{"n_head": 3, "norm_eps": 1e-05, "weight_decay": 0.065}
Each number is 128 + 24 x the weight over the matrix's rms, rounded and kept within 0 to 255. Layers, rows and columns count from 0. Numbers have three digits each.

# layer 4 MLP up, 384x96, rms 0.256, rows 74-146, columns 0-95
069140152096137155091128139114103125144099164174092177098143131132114134126116156122138147108094128157129133136101127136100134121177126134113147130176154098107123149111101158139059135173127117133136183131100087168167132131106164118119109132153148122155096102140114174139090089104156084101
129105139147164131119115124117150133135121184125098109110124147101129131118123125151135101156125117152129129140147120131129151119172138108167148166111128083115131097133118152146114095132113139144135139132110128130106141121138143157109084137139135112104099178126158106111136108111126121106
136141138115148134090117138140121149128097139155146111112104190103156120148124122101126109103134116149135129147114102124068160117122123107150124160097091120104123063150154179149105170078127119089170127158147118163126147165120097098122114155118139097160133124170076117097102133118141114119
102084082129130110128170136099154123107114118158126113102080114132138116152135140111106137119146154131150201133145077134134146136083095158118102124170138137117139132098119087152144133061178075124138059158155123130114139138156115104138135120138138124140169110096168142182112174114164142104
133135111128114149128140125148147146132129138120149132125142108137113114129140123114140152124159091104124155124164117129164133139133125137099126107137129156145138119095121130125139125116141105136141131159140121132142130120141139101160128144119128100150146141137131113163117129141104126126
155123111136128128114120127120158127093120124162133093119128148082106155140121122126150119115110146097129144145108133093131105151116058125136140080149125127110129102157156144089124113135120123090125126137140104111135145073125160070140153128183112117144125127124148160181088120169186149118
146113097134115161144095109162090117120120139134111126141100116105118113105139134135124159165140137158100125136155144139100131101117123137112198121120100085129178169115101179150103127118137094056171155102109156088096126129168141155151088136161128096180097128118139115106125125129167122172
119122102138124112114113158123129086146118127148154096174119164147141134112137119102150148109129126100098161126149164125116173146085141117139136166114115182088132122122168102102151106134123128161128127129127147158137140144137125134102123103058134127097150160158170075157153142134102150091
114119127149136080170088107132134140082114145123179128114090119103133118113132138158117120170132179166088097107155154155126144129068123092103119170108103115136167093128109139135122132122113139066119147087157157094120133121126124171122124143154105131108145173113141122129133108128119146115
101163118113122119144148166149128117132099148139128145168172105150117149189082151115155108132118120171121135159052167143143119126170174095112156141104123123097128098147121136107169145094118127127099106151176164110131066139142112131117099126137121152106167122104099162106127161113127063118
134153102138148150105163175105171081129113116124128143109129100107130083105146136129142135092092115130154154141125169143129101124115133124128144124151128150080143153129151120137104130105113090145170071164129138136138164123198153136100145103126146153133102137110168140128081120131105130155
107115135154134109121148126129134112127155110139137091153142111114110120112113162159124135137099112111135117134119162131124125128116139156095113119098099142123164142090126108133150128136108107135108132148108116122110150150182141124125113124103133134123160127114138100155162144152124150109
156104084168145153165116118106141140101103118141107122125096121111119147107112130120107124148147171132152096116089102148105146089159104134121154169130096160148134103138128132124103158123115166134123124116153149134124146127176109143128127140149113117111105112100109106101114141112117124106
128141046166123126114129142161126112113151152109087113161138139170144125117140118132147120111120149117155168111119104112131162142121153152131126144115121120120138129062143155144133115141153138110109157145126122151114122129142176101148126154139147111108113089114186173125097120151130134148
125116107153176142179119110129126126093101140128136095162101115088123113120108101158144105133129147115162109132148082145146098129189128126122117149122123161118119134123093137125121137068124110119097106094117125098106113123137120157130111167136113149128137167159138151144127126130138112146
130111094155165120146081167147144140094102134156128073145122155082109152117126103141094116094192159115100099144099144113103139155119089161120106127086122146091145164153129156102130128096109093126149151085133137137106158181117125093176126088098146142118130139150146125110120166128122087087
126107143117141142141127156142166130113094153161136136082123096146135139115105120123132120081143129082113110178122154113161109122130116123123092133105121133160108142144115080102147127118102137148178162149118128138140122082124163140114124171116128119090118101151168144110149094165116130139
135177124139153120114151171139128110146124070140119175121115163116151139079136094113156109125092120111127104113124130132151174138105133135114109146120135148136128127102153162157130129093150146165151116135168125143151113164100128119157099143114201129084078111149127108110173129138124067100
159142090151135141133145112119154125084121174090076133122116091131098142142112135165113133138095102145140095125120113127115138150161117163139155132117118143137163154157140160119104126161133111121164091111127113133170130117160121122175144099123127156132107125088145115142109120139138106165
132142070157138119168111128142151130127112170100070109116080103141113094125139087145106169098162147133144188128123107129101127132132136169095156135151171114124066138160110174134177114108161134109118109160168136121154100094126107118134148152160145155093124158117122181139077113117138080182
108130094119143106067137068183128119083136106151090117107139132111116187125141122137160129111137141127136147099089128100162173109138102115155125143104170099082122067110131158169118104132136115207104130158184119184160107119108108139138110104186146118088165097143150115116137107146203118103
142123117135111140100118117161128145116112121091118134127115151110104147133157141116138131198093145115130148085208131121153123105101110142108149078096110154151176159111118052116136138137120102093078087124104120125112087075160131140139143131122164104122136164128131114082129165131156126141
087080143121150141104130119180109185172112174146184140101070118100094125148148144131126164163150133129169120114116087110140141151092115088119142104174085113126165194108104127181140121096139080100132148127110132123078164122127134131095125170152173137158146171131153163149097110119126060147
140099140140179142082110112182204143120078150154121119103158171121175163080105147127166133143133105109114149137103143081090137105098098142111070125097066134080163109182098179105168073112116153152108105170118144167142143145160137112135123133104176157101137136129131143128130139134142109151
144109111134130109172151128080185154134106113158097092084134141062111106155115134164192117173178166146119134107160111148140124101148141138126128159088162075108131094109121106119138102100098147115117111156128124114174090086148080152117123114150119122142133175179140088073156048141129132129
114133123121094153132134135126118114146118135104142132127115140143107111155129106132130136118111132114106127147110112128144138123125114087105158118134132102122124116099166107125126145113105142120145108160121133113185117125124135126125106121144116115149104113140117108122150125131122098135
109155166110114088183141142115144119176147102157123075113155130189138127118098140160152088137181058119151121130145133140097105158132094098129149111125142162131100154083074140152108166120133090120120183135146086089124110152090118188045100154118170104138146144140091155128148142139131118124
097145122134113123084103138129155162111111136142129078133148139095153149153105117096118109185140143131127112119150120122142154104126119120130153175155113115120137127152126140136111081122114128163145130136128104122116150130112119176133090105117147096120142118138131127104138108098158137122
048121159094167106118134146115134094180131120112138183089135129161120118199148104157136112216108114124110130119132128106091140116118122132102172162145085141121122136114131120120170137120158115113140116129141085139137153119112173130130099111136113013170152121105097109099161104131122153132
126164141108121151116131120140146114113138138124136115110116145121114124125138162143086127159135105126133124129151125115111168136154105127117134126121115135109126116106125130130115121139130107109121141147154115104123121138133129120143123124124130090117126100130118118123109131118130131136
137103158070137102174130156138160094157125103118114101128109136106115110151161126162109123172113097110078085128172131093125133111109135090099148132130117095157152126131132171140091094161140157119148145154148110141110130093104154107150114117144105115136130186109155129158145128159095108166
101130128148143134147113140111132119116112149129138110134107146134120122107141125116138146088116148138105130119148129154148150121119129146090118119132117132147109123140132113119119132143149115132117129147137110133138134142142128104137148136127125139134120131135146127139157111143098117123
144126093130141155178099110151154107121090145132100125123102120108129115111138093121125141087153134161129165116126119122146112143111152131148128135129139109142144128087153142144130145128079098143125163126112131101123118133132121119103122125131102123150137105133195135127114121170131146155
116156116122134148113205134114123143128128127105099198112172095136074112123138174139126144164132057064123116167161118108087099147091063177168098081151123152115142147092158131170115137106146119097163156123124114117128122153129084150100120134114115157192132132130102095135161138146107117137
175072119114133078121149080115080100122079135150163187122133126138155132120137105157137103093158160127161138128143103150095108195138117130118082117126115128102096120148102099061170114121161127125139158130197143108117147177166133123087126078087181211097065190112105135088113137150159161131
060093093162137135107101090125117183094131129144135120156119134135122138166162108119134143090125120103108098160136117145150111152088135107118141168117092139095096089142159089168127103111145128134143160128118176116161139149147119117141190132103148139105144111099178106192149136144150131098
114140126118112137125140106129120119110126127120129126107120137134118136132144123144120141147132142128126113120134132109121139139143125132115131149145115122127120118126129130137121132132146119123121146127128099136140132137128123128140124121126128128128113142129121106116142143126142133141
119147162121140102117135135124150124122134132123143120114129118125134122135139120154131136106152125098137130129142148131136115149130148133147099111129142151127103142112112121120122134105140089137147139140094146119115107114145141135162112119124133139149146146158121133108146123117124145144
168128171093136102127137114133112069102103175137090114137145134110151099138123106133053115143164125158139116092105133171181161128143139127147149149125091108134104137095091122130130131137144123100132097157082118095115132136161092087119128161144127134114128173151118138120094136149124101165
132136132136157126112092123145141135151095161183124137109105143139161113128098121081133116159142120106143129095106142111142131107110147092124125163156148139089135100154092109127130096107117190132141102156142105170088151147107140105134148102106157129110111132147122129121110150140164153144
124129149114145089122140116111172127122099120146085154136122147143132136101118131146112073098132131146090146124128150076128165120120137145154118123133087135112121113087113123128107109121124188126168091127162137090145095196150134136141157128057118145103056138140124136133116099167104112133
115076139109099136176128204069156146134149124166157127074096115152133132149158156152132199109162138121099130074121115137111120130128127112151154112113109153122094110166097164122105110130130149106110150163144114086119098121151126127110110129138115150137110113180133116120124099120139162113
136112112111144106084122126116111110147093131130160135125135113095106128179175138140102155099128154147118115102141188089131115125078118126153108134129106114121114076117094148154086150090133064110155136116095149174108108127116167120191111115170140123121186140108097106114134127121152115092
123147137109141142134113113145160131103110105137129151124147139146141113131128126151112116139148158116080159165145119103143088131127122119117137101090131144146130139160090135106125121136131147145134105126125105115125123102139131146129150124127128121164114124112131116116137155145132125163
145097147075142087119115082160104101115112136125077158131129177169077117132112085091080087154139142137132101129161129123091187127117132132134149165141100118101122115130124139121163122149100156107122117141115116190174083120128112102163147091145120121096102154140156139131123108148130122089
116141107157098101105177123094138115121129106138141092143140092128143116128130122113132163109143131144120131156091136124121120156143132116123156153121112115141117141169114099147098119095109139099104101099149166160096165151096129158131092119153106124123139141171118133140135146103143154090
150083105131162118115151169163117128137126069148118174103118100118109077152109118140149114131131160143160157126139097121153161114112114112113162146164136159152111112159135128172159164125111133117138113183126097101112124137140103112120105137121179095126111133157122202168098122127105089104
167086077101099152109100107090128108098070146095202150113094149136111161069135126155128165134163180125155163134161095099112121079128132127168120118192056131163093126139104102140142099148153136131147119146149206162100112087094175100138117175143115124104197122139147094108097140140087136125
060146145115182159128140083111154111108100106100098136187110128102156113178138158091170073174119122165149136129072116094107171113184144162132142143142125154071160123142161108138104137138124130096157117157176112161129086126085124116110127164136105101120150132155134123104075126113139119191
146123122152153152132111132131119117131117150125122123155122137116141098111137129144105142142143112146157154122163112122124119123104108123119141130125124115124128112135128130124103134086122104114120136150141140117144131145156134141128132141120125126108145135131166121141113132140118112138
133142104125116112139166141170083093111140137116092148121122168126092129109127158174127090131113114143154151095132120107126184126111112171146138125147168144107143174114124158093098125116142108115093146189147168125146119191132096079136111087115082139089082125119148105178173189118149134119
147167095134111127150138158117099129143106136150151110149142101135098112136132116124151158137114152123156099087144107181146115123134125117085144125149098150114116118103126101138130179117097129122155128113125096151117162106150140122149114133103098123113177130139133091119131147149091137166
125151163146173147108134155149135145143115151114148131124104129100158143126110100128094084149137142106096094083067112119176144141097064103202138109124122104107137132116127088197144104183155113152111126136122148114098119117132159175163120110119158143078126105130129161160098101122187114111
196143096113113101135155127121115098126114131094093133118131164151154134199172103133147082164128105076128112119134137119127117164096081106184155161152099144154142129128097139125138119127146140107136139143140153138109109151128070199084140175089090099127124151121110142168134180117147092124
130129129142127138110131125173140125083127119163101120132162141134111092139167109153148101123102149111138173126107066153139153124140110138141115122136087142122167149135122086096061164129086134110134129183091113124146130134128111135138135121147130056130148136113087132140105172083153118134
141096094152153158085120135148100104110099114091096087161194140102125153113140106082107101136159119104159092123124092148153137120114115113145140140121131102122134119114146108131125113116158135151114187130185105137144150094091122130121134168139142094074155140113135080126142128147096143115
122126133117118122132119144112147133145134156187070160144084140167090110139117122132180167173123129145127166125137153170110176149147152151130095129124093111072086101084180125172107136118139195136142133156127142128119110112098153135148147179133152131123102100144135136127090092130139128124
111194109169126114154122142139130115142075149125168158161136072109112113110097096174128128089122095134148115088124140178154094133098106093104133147125126128114141113131151142123094102099188106140150149085147127153099185093150140141134160144179144162153113127134117144119103108205129133152
123118150077089108141166093149112123127102171161146184138130097118158135115171102135124119145161127111170113128110181110110132203115151121114129133156178137182107116126118150095178056097125119125094127120098080117096174175146138138065096175152148115110100069109168124134131149152109167147
142152151081179120156175130119143063177103089108108118117119138116146095139123144142113138150130059174098104124140118125140149142155144144133153165099124101089127119124103159121122119110101106125152207120151103086134136093079106113134110109159157148165135125145121150106110151098177110189
122150092123052137121094179159134143116115168150088094141107161141147106167151169131147174127136129181115125113115112109119096082109168154090135150132129118128144093116112102133123101133136073162136150108096093099131146127157149173141141148104124168067109119142113128104155112140148122101
101129116100152132047196134127169121102137119106095149135151064115141146127146140110082131090154078124111113173141095078091107120159139182100108112167126158136109121151118093158079100108159092176148102165116130082152130142164119109108154090165158139137105125086107154117108166093113101164
139094118111142077086126145147144107162138099144141123104107134138131131115132110146163168129124108105093116189088114154108149104138184137127115131125119148117096124154158133107097125077172085168159151168130133147104130130145095118064083136157102125170123108132137149122137157099119145140
137124108149099058155114080163175110108117140154100087098160107162123126110133082160157146124125164138103147142136158153110145107090116163119111136180115101126172165136112131105105123135139132134119114093144165162091133155173115150133103103129098127139127125110143103151120110121148104161
122113163125119074166143165158162143146145141127145147100099135113162152162146121181142107177185100149118084156182112137134133133170150148081128125151143111121111158112066101143109086097150118106169161105066102075139136141130097139072124135158131124110156128153093135092142129097093114108
151117120069114121096069139131129137129145183148138146102118110073165118147160122157122151166191113155145124069146146095138109142143141118062119146125127140117125114184138134127120085149139111178117124068105146102136145132149101115113106113128169147100080130139125140116121135123156143129
108141141116077123116120126103120127166121180129131122140152125124099100087113089114134119154157155186113094138124158127082154157093142152141137165099130088131170117104143150082175101178125133134148106107124120152106095147141152101130142165103185136148138133142096124112145079104144138152
124184112110099121132166180154137090178117142134142192134090100196102135079126122114117143098148117148138111134161122145107127117135140111145114148155111119085093162103145131106144108126133174117101106065125140139091093117103165136127105115141099147090156092098151105139111143179139145103
065065136119142110129123118151178116158129127133131091124148171114087136131137113147132101137103121135141171129126120134153129114130091171141076112159076173153142111101149095156081103119106095116092112172148152165142148157133119049138163125116133104086161120103181190167134136159139132100
123090128118152128172134107144133100130101106156144111140147095194106129123144138144123112112141151158086137144152125109157164119136126133090143148101152132131108133133100145115156107115129136133094091144134119131159111091126098148133133146149158128170071121148126160117131134128114115158
074157154113069109186133153080142120160157138156143061130149119126099144116117101158145127116121101169103048132125154106102138150148175158134135121146141118113125126133134132105114078125099150138128178114183126135101124122127149147140111142121118139127162116115153103080147112107165140122
113110140132150155107135104122091141106137154154111074105106148087138165168118131115140145133180111126099092105124134115141151115125123107085118095141143149163104081150144106118138144123131105159155146170136136077192117111142117128094059116107133154095096117089116140116137109121165133120
127149052138174118127162117106151070138082144125138138162123105106163073116146090097111150100136108159128113201099116082105087132145122088160151151131156158143143125137123081131109198087097062137165115131135115135141134134166151093124133147112144164142165141167108123142102141128136139089
# layer 4 MLP down (transposed), 384x96, rms 0.248, rows 74-145, columns 0-95
143105103116138147158161122100124138101136115105141141167135132129139118119141121143119148117159079131104106095134174108105118126116097081114150115079147139141104134132189076132202096130123172138097114190141128130125122119146109128117159132134153111117124183137122111118121128119115134118
142147095093128123112146128137104116095147108109122142153129118168149181138123137092094135115112148107127107122142115132074086163110120117117126116130125145137122175109169115119122140132158120155119112123141118119149119130152105125158136108146159145137152132124110122103123139116135144129
138088094137181090126114125142114095157134126067090122121119131140091164084109104115115106116165140109156141154132143135114130164143083135105139133123145149100125137122135145140161135101125128139134118128095140148124131114121105146122223120174146139156121135148127143136114077125106131145
139121149125142101150098116128093118107169132160144143138180138141135128133134110085124145121117124070111114085111070124126113115135139117119107149126149159146138135137142100136164136122134135116139067118142123094128056149153121157119150105166123162144091201164151159140185085151098117168
146146156119138145140139118101137126126130104126126128149115128122125121110156134112098137119084105150112117163112144117116137126106142137141149124115125114182150149153150142159120126135143131117106146146143126122132102133139131142111139119156131144126147144122092133127155101119128141162
113168136124128137146108124153123166160141089171140184143115126151133108092147146133116131157145112131151161145124091150117116086125132094130127128137109128146116150098089133145119158121184107148118163121108103162132139131139087167110100113075164123108122138131126114112119126121084106140
138150154152169146091116120103145178107164140106107149136142101143139147122122129177142135115117110124127137152133129093118120167153099112106115141092150176118135133128122138094107132143163105213112156114061106131166084117155107123140166133108165111119190139141109110143137140146138098098
113128095120104120120157118168125128131151131102186076095120119103132153122133140102147105099105163095118151132139111134161150095143110130076161093114102096124140143122129123123161166098162153161160128149191143106150088132109112138152116103181073159114149182146134146122097117111160128118
130105167145078124123122091114182166104135105107147148155144097118129180114150143114124122105108112114143107122128113129117139118139063113168123075131159120118162156096143117097146155161139121111135136101155107150118151087143143132140132132158093164136153157144164124142124169141113144137
162115155121100152091097101136144132174157119123163118120092145120175112087150100118079125121123121108143139118154106092114142123120097144158131086138146142165159136118116132136102150152119121149163124137089125126153191120104132112165139131100119138136131106166126096161112120093138187126
121145159174126128151111121146083164105114139116137075168133126139111114115140160112142169139132119109105143125157058163117150133116109136098091159140093077173130117147119155132136138142143161131123169102147175132115126087074087130129125174100110121152152159135096119163163140106141123153
106132121156119160142108134135167127105148164092099156149091141131136102150143126113139127115149186127122114130131145139131112139092137107122113134083128135118154123137113096130138138164117138111105155105088135111118127096133159105125147121146101126117123129123116120153111111110136118117
145117136121112104114123114136123100169136116119147137132138117145121107113117120147129118133106090108112145131145145106123133136109104111118110095099139089074110154125144120098136098122119122121129134126088115096096113128110163093097120102134133149135126137169134106126092111162144128134
148100183079127132121117134123143118130124137169131111119102146116111146175082107116113093122140117114106116138137114163148121120134118108119105116147118118110111178125144121111122143123103161136130107115146157123056124143087113175104122119144132154127129125095083088115125127147121124103
148168171127070104125126152141142110164135141138143129120160116158129153120135144107140108139129103135115091111114146135113130132083156135149154115120148094111116135146139131104116121166118132124136149119118154140118148139114131118139132095116140087083115120120162116114130137105105117136
097127187103083128093127138138152091144127113074142145117171070142129078178115110121113107128099110154193094144123147124155103121123161107169134135138133115126167121108115130176077132097137147103125091158136092141140111122155124115100100149116094129140113130114113168111122119135191147127
118098127093123135110088080126098097068175126089107146129114143108117113073099122104098110125137145127121090101091138169132121097109140100129118095126163137079160122095123153125114125125129134169150129099138105145135092127152066138155157113103114126179123142125154140158120136164158114144
128095167099095131114136111149129124131137184123084141128151104140122122193124140164118115131120126148147159158084086110122111137108094115160099172154124148114137118180125120132132099129131108111115122148081145124113122105163142160120118143141052121126145103146102143167091153109100166126
096104157107128136158115109134107145154123093168174123150111150140152117132149122101111137119143144118143159135135150111156111123100147103105113116130139087130135086107099116113172138109147146150127169150153142123110100113077148137094115155128129094140172129156084145138140127120162141105
118110159111094129100125140127098083165134094206109170098122130146164146113146104156090146113116094139133190111135153111109154171133127112134169090083107101193203143124100102147127122132102173128127107113159115133086131122152144162096126128089152101086131113115094146137117117123123090136
072123139040136123154100157111143188112145139153145101162126131165087134146124131117133104150088157085113164083112151189095135139124150171100127130129119135125135155150166120097141105148128173051142098173111136127108157135137101098159117094169111150157051131145075091116161155130110122174
130121144097120084113104120135130094107158142102152107114122113151135118133108134117132139095136134169052124164123128153117145152107112127137137179096140124131118136144150171133142137140116131152169146150135142106110155135164117125134130096148078150157090076114155105213131072114137119154
142118123120107105151142146100155052114136146091110107143106153092174117147118139181161130090114118138126140131122086102132114132133102139144137130107191114142090052144148125134151128152104153181091145110100126093179125156137191121141106125104102128155148086099155143155150146083144147104
131124105157108130109126106097090116126168099171113148146099149132139081127173160183140136119102092161146126100143107115168160123129105126150155157091176126153137118070167116194089091114120103116154157166142106090121101128099110152093119112191124054102086124153172173096146101082165122110
109114119097163150100162173095103104056136130098119097127127114156111117164119128156162101098133142168151048136159193159117090106116110077125115123128120157068119154109154146176170124123152151097102110173146101133116185175103153138115142111127126121107147106147151124095145162181140133123
132132127134142163100107124132109110153112110130093138141145096156140149106146136148095142096093138150128139127098139117127112095116114118128129120126125098139117110154083144145100116134128092140116141129151120129122112088118131130105130123106129127125125110139108101114091119131127118118
144064108114151108082138075166115084138133133091099113169116103129130089131125127120106115133157141167116123127122141161123112134116086080090155134125193115098147106151133105096170118136112170155147110148135135134129103126117153112153184062127120145082113117152139089121092107197140131169
100112119103153135132118123119085141089165124158154113157107121157108123111125133101071160129112134148134125094150141129131101143126148104083135130184080091134138121134113136154144157168114073137088136154133107152176126121158098126144134151094157101132121136164140092168155151106161135152
137163145137100111128164171149138147108184133100155139106176101112104116174141103164165086131119134142124073122133150145164157125082169117138119147136179181129083113159124138113133147134076127145100093145141153174132125137140181090139091121110098165138147103080150117132169135164116119143
170114136105137115136143144136103137124125113110122141141137111138130136117119131130123123156143091147131121123102112138134116127107138090151131119126119097111128127111142134126126146127134128104115159134140149135117147142153143126146107128122128125125111158142119133135109135112137133120
162157125085140098109125087152129096115128179090131160136106128129170155121098114129148140106134141128106101099125094147142130177100131124172134107104177138158099117118139115104120109152098116156130098141096155086137124143137087082125121112099126123136141113115142133126156142108077164102
125144112133141132141133150137148113118125127121129140125135147117118140128121111129119141112155147099133123110134125131136130149109133140134098122097128113133091149133143126139118105124142123126121142137160112175153103122133145105134166153144149108092123129124143113143125140122107126130
131149138129132130116123101116141118159172132112129129138176099130147166159148166128137123092108125101120115118089105127120124135069085113123153147106139108109125120150091124130155106117152118156120103109165137123111153130139134116157106122166124134136143144101095144120153152106131118095
108104140131062150117104109201150159114129142177130162140139123110113125098141134122127107132121147190139140186127127179162104168097107126142119086097143087142153138080103183112137176101137145151190196096167127117160193088099136149122132143154148078130175128086105111103149144155110118143
115140147144140145172129160145190128109176109088117091089127118141102155141101093096087135113107118142109114144132143078153150116114116121136159125118153144169128152119113158200110111139117124086144130126090119162121126128142120139159110152164103079159191100121144123151126098160094097151
187113117146159150157132101149112138137069130157151130118112090106110122153127131179155119136179127136121160083102120140115109156136083156092111127109143088153116145106126200101120116100146150108118123113167123175119111128116099115145164124124102099130091168157130120164118110101141116124
148130121128117149124130126123119135126129130134134122140133124148132109137118132130136149138131111132125132102132120149128146105146140150135136127142131132139139139130125139114127134159141120142136151130120138113143116152108117135130115120122116123121121141108114114117133106149135126128
132119135124140134135125121129134146155141140156118132150142165149152157119105115126129115152122111123136127138111138129127145129135138105138146144136136101143149139159146120138121116140145150130113137136134089127117155150088119120113112147135112148110086106122147124140126148153125124133
119148110136140132133103138075160196162114097127138108107129125129094163111159144171188107087122146102108133147125117127107134106137114146138098117111162154154140091117139083125106142098133143177124160058167111144131109135108124155117098156125141112143122124126108099105143133124153118139
141137121148158131147120118127112126115117100139129112162149119090113129121135111171098129121145145153120148157119147119154178119131072123103104113107149104150102126113110150135130138094175085126107156107099154117154111095139129148128090169153090136136167158148075122145137128151111076115
158145124123114155128137127183096106090156153126134110124129140135103089151105145114161121179156147159093149145105066115150111130125187122128109131147132119121137124125135134133154136132105114146123116164090139128099098088116121160093120141152139105140138124149139127108128117103125132105
142105158116131083152122141098127114147123092146134145106148117108129154154114126094160064168138118119113117101142116155126142074090160136140174135162165147090143099147137101096124125129120112151148143090136148123091116164157115140153112104117139135143149143123134157114128128152139075124
116142158143136145143133084166134121133191125126102131141093161135141126089093148098152081174087117099137108142091111169120175120181166120119153130119132134114152190116134125106153104151148163136119114133166094090146148167161132139109132131112108135139111112152172122168115100125099110160
133119120158108112144140101121139119112177142117117171109095118125134139128128138102118120138132121129125097113111124128135140125110141088127132149114140151152148151113138126111150108138096102104136117143119099151138139119154124142126097112127109123134117121141124121124128138113120142127
127094105136125178115101165103133134131115161112069127090113137105113130145136086131114115131140126170148135122083110161188130164098139131149108137106144150086168097127117151100140133095134148132115154122134123132131182155077135113125110123136121111163134044131122112103125120149096120162
119089143099146160148056125182094108145126111155135154139116164124140109114118109146117130124155135136122109138132153094128119123119152153122103147152153104115114132114104138095155127122142101171139193162134104110140090113150112122083132165109129127106153124078160141112127102113126127173
134117117165094098119138114112152088165104102129096133162132044125143120136123092109165146150127127146084141152093126135115115116139100122179145122122145086153158120128100086150117168133152141045147118115140103131112121098139083125119128108129189157113108153138138146100125147108096137163
084153141123115113150142151186113116116131090140108124161121074102175098141108098129093122089098096147108116102095135138101155168087102151112135173122168153095144124126188127131130143105116114118114091086087077149137142128165119156106120088103170127180116126133127150098147110085161108142
150098132102095079119130146128138123101135125171147117096144160132140143097111093158080150059154161119127157161140115130157102159121118049137116117111123094121075107115097139120158132122128134153136114133057132093127152164166159154127119129121163162139137077119124153137159140150150157076
107127152103120132117139124089126134160162112118123115127130151140125155166126140132133138119120133118100080125139152129123149111122104144139120155119144106170112120130105129117137115134158119108121159109118141136113148120126116129136126139127128176126156120102154101139142125142139132130
100101055187131142163158093164114117129100113157181125121140117153160099138149120154084175121135154101139121159050104118167104127154143182090138112157129124120157092134145122088128153126085104099133109129134150120111104118138091073112130181147161121130096074086122160144147156158103161130
106123140140108080107153101143157135152153137155151154096138190119159148124114134159137142169138116116098152095107104124111137089123146170179136149151125112095122105105135171123096101117117130143116132142093118119151118113145095142091111127120138129104107093137121126154138112103154125086
170087134123095135094135122135103121119165135143130110142159161118098124130129154171144174119112108092149168166167197131087131132171172115103123105135113170162172102116133164112093117094152137090136134113120119115146148145102095114086136134117113090120141161125128109101147155128114126134
143141127098131123133124142175169146150140170127148130186097093149149133125097123142119157096133139112137136168081119140137110140131086120127123126118144129098087128127126151159126097127128119152128124077138118087120115165096097127107153168097186103097115095087137121045169094149111101143
109109099154138097115146110110128129127139125116119119131103143113122164142131178100093130078099101149134122082139168124162130134114124148129110079130159159119123095139104121144142134069126070137185114099185147131114142101125144102168159129148111179111148111151136148116135179125073127122
137150170112076110161101132076111107138127150156174112129096143109103133106130167132158138118114119131126123104117135143135116105098128162138119098140131159118156147152134104104137141136131142086123117104051141115136129162194113136112105122123109167103118143116135116131118094112140099119
140120160144078137126059143139158127143139091128191150091198144135103154128140127139138080155113124169097116125166127091118131118086088149151135165130116119098128155126131125154141171134076143126130129111124152133161119099122087066125106094157120129095142118160109130104136148133076148129
141097153162151136140150061091110144132139127130141130080120128148113125099126158126147104141097118140160166120140106161118163105095125132149120142133127121130136114131111110128136132156179091114121202153112122105170073088114114112100154054122112117117123132154122060162096108009140152149
114151131156208158124124138110176099088171102137136092060125102149150073127093165141140122090120145155109153165159126128150104109120108119098132151116090128089107160121112138153133158151189104146171148171158207123144148098095125123151166104144114151153162144158094133103146117176124105074
092135117128120092102120149104102145150080115136182140120130105119184174137118088139119114176095147070144100148146068135098092133179137155110168165124126126109152124133158130123123133150153136152099117130108143106113112139163116147133129112090142139128145137132122222115114136149162171112
167144151127177162117132112174145075113153126107127115170133076147131149123094124141106105156132094133169127150137159099098155132090094071093111129122155087094146155138132136130164133141115143102131096169107153162099082142097132125121086133124167163163108146097127140098148135169121123138
109157121149115111151093135123122173075123141115118148109125179112083122136089124088138086152080145141120131096163132209174160110099104077122111134111125088067114158149168128132196165172143093165110136128164134133104153110121137104126114116154104170139165117155139119102142098141125124135
108112187147108149140133119133143115121158102130091118132145150121118122166112140143090095125143115117138136069132170101104097155135106103113115140173121125144132152130098138131147104132113123132128080092149156056098144129154131171151147089167164110090126153101139124141153140145162108118
073100126105140140136140110099105115079149103111104111122122137155131114111144137114132140120145122122090081121129164120103119180121116131135130054112146123144104126094122129145091094136097128135143142164215169109128149127145149101118147096061113129137085108137137114121146148143166140098
115137131141122143113122119092120093148184123133150094098170116190128100163093159097159142105128160127106137090120124170147168109073086159115189126133117120109098126118102141127167151150162114149129161159144152119111111133119087098131103132136107148137148127109153132203107168125161144146
119110153207121142133113146189193135103139130133094151132120145147147143130148140129082134109105115150100145155090150120129147147149141126151144097135140096171147135090107108125068135104117117099152117167122116124106083102142136126128102118160132103096107152093113113139104162113107108077
125112147121182107114129117107094135143127129150148157109115090140137142147116081103155136105136102137119145130137145147183118092136113090082133133133108118042128106144119162119100143072128153160126123104120127097150142130105066100101132132129154144100118127099108106137092142156122144149
155137111133144114100094160159153100141121152089126118140144119128185148173104137123132112148169131118086145129119127155122162155119111149142170122100144173103115135143117135162127112101113107118170109098115107146123085117150123145136145133132142115147097133154154115075151130113095153106
156140093142170106119151094060089176110113134157120142128136091132099134110115145166170126104132078112157107123110095172106139100146139126122166100118093134088123152138123160144141121131131087098112151120114123158139117143123115106089128115109124199135164210182093112123109105123108104100
113161148144113113134147109157117141100116165107146136122093126121130114155109092141139116118133138134151136118095143118129143172115137083194112141145130135141135157112149160105112125115091099112131135119123114131153110084117150119111160132087152077128147115155137125162134149127162090113
152151162157125136116129133118144129099135106176084126100133134131119130099124133142125120120122139148188104145195046095105167099119158136111145192140118129169150062133093171140094110117103076119087180148126131084136125154119136149132145126120114091129124138112171165143118153135183119111
120112115133137134157146148104149086107103146124074145137154103114139112109144065116130128141083111120126117136155153143146138136169068128139188131120116152104117136129096164153140132137127137113109115108113173104126093146116140109100164145093118124148117148126132152104122131115151111155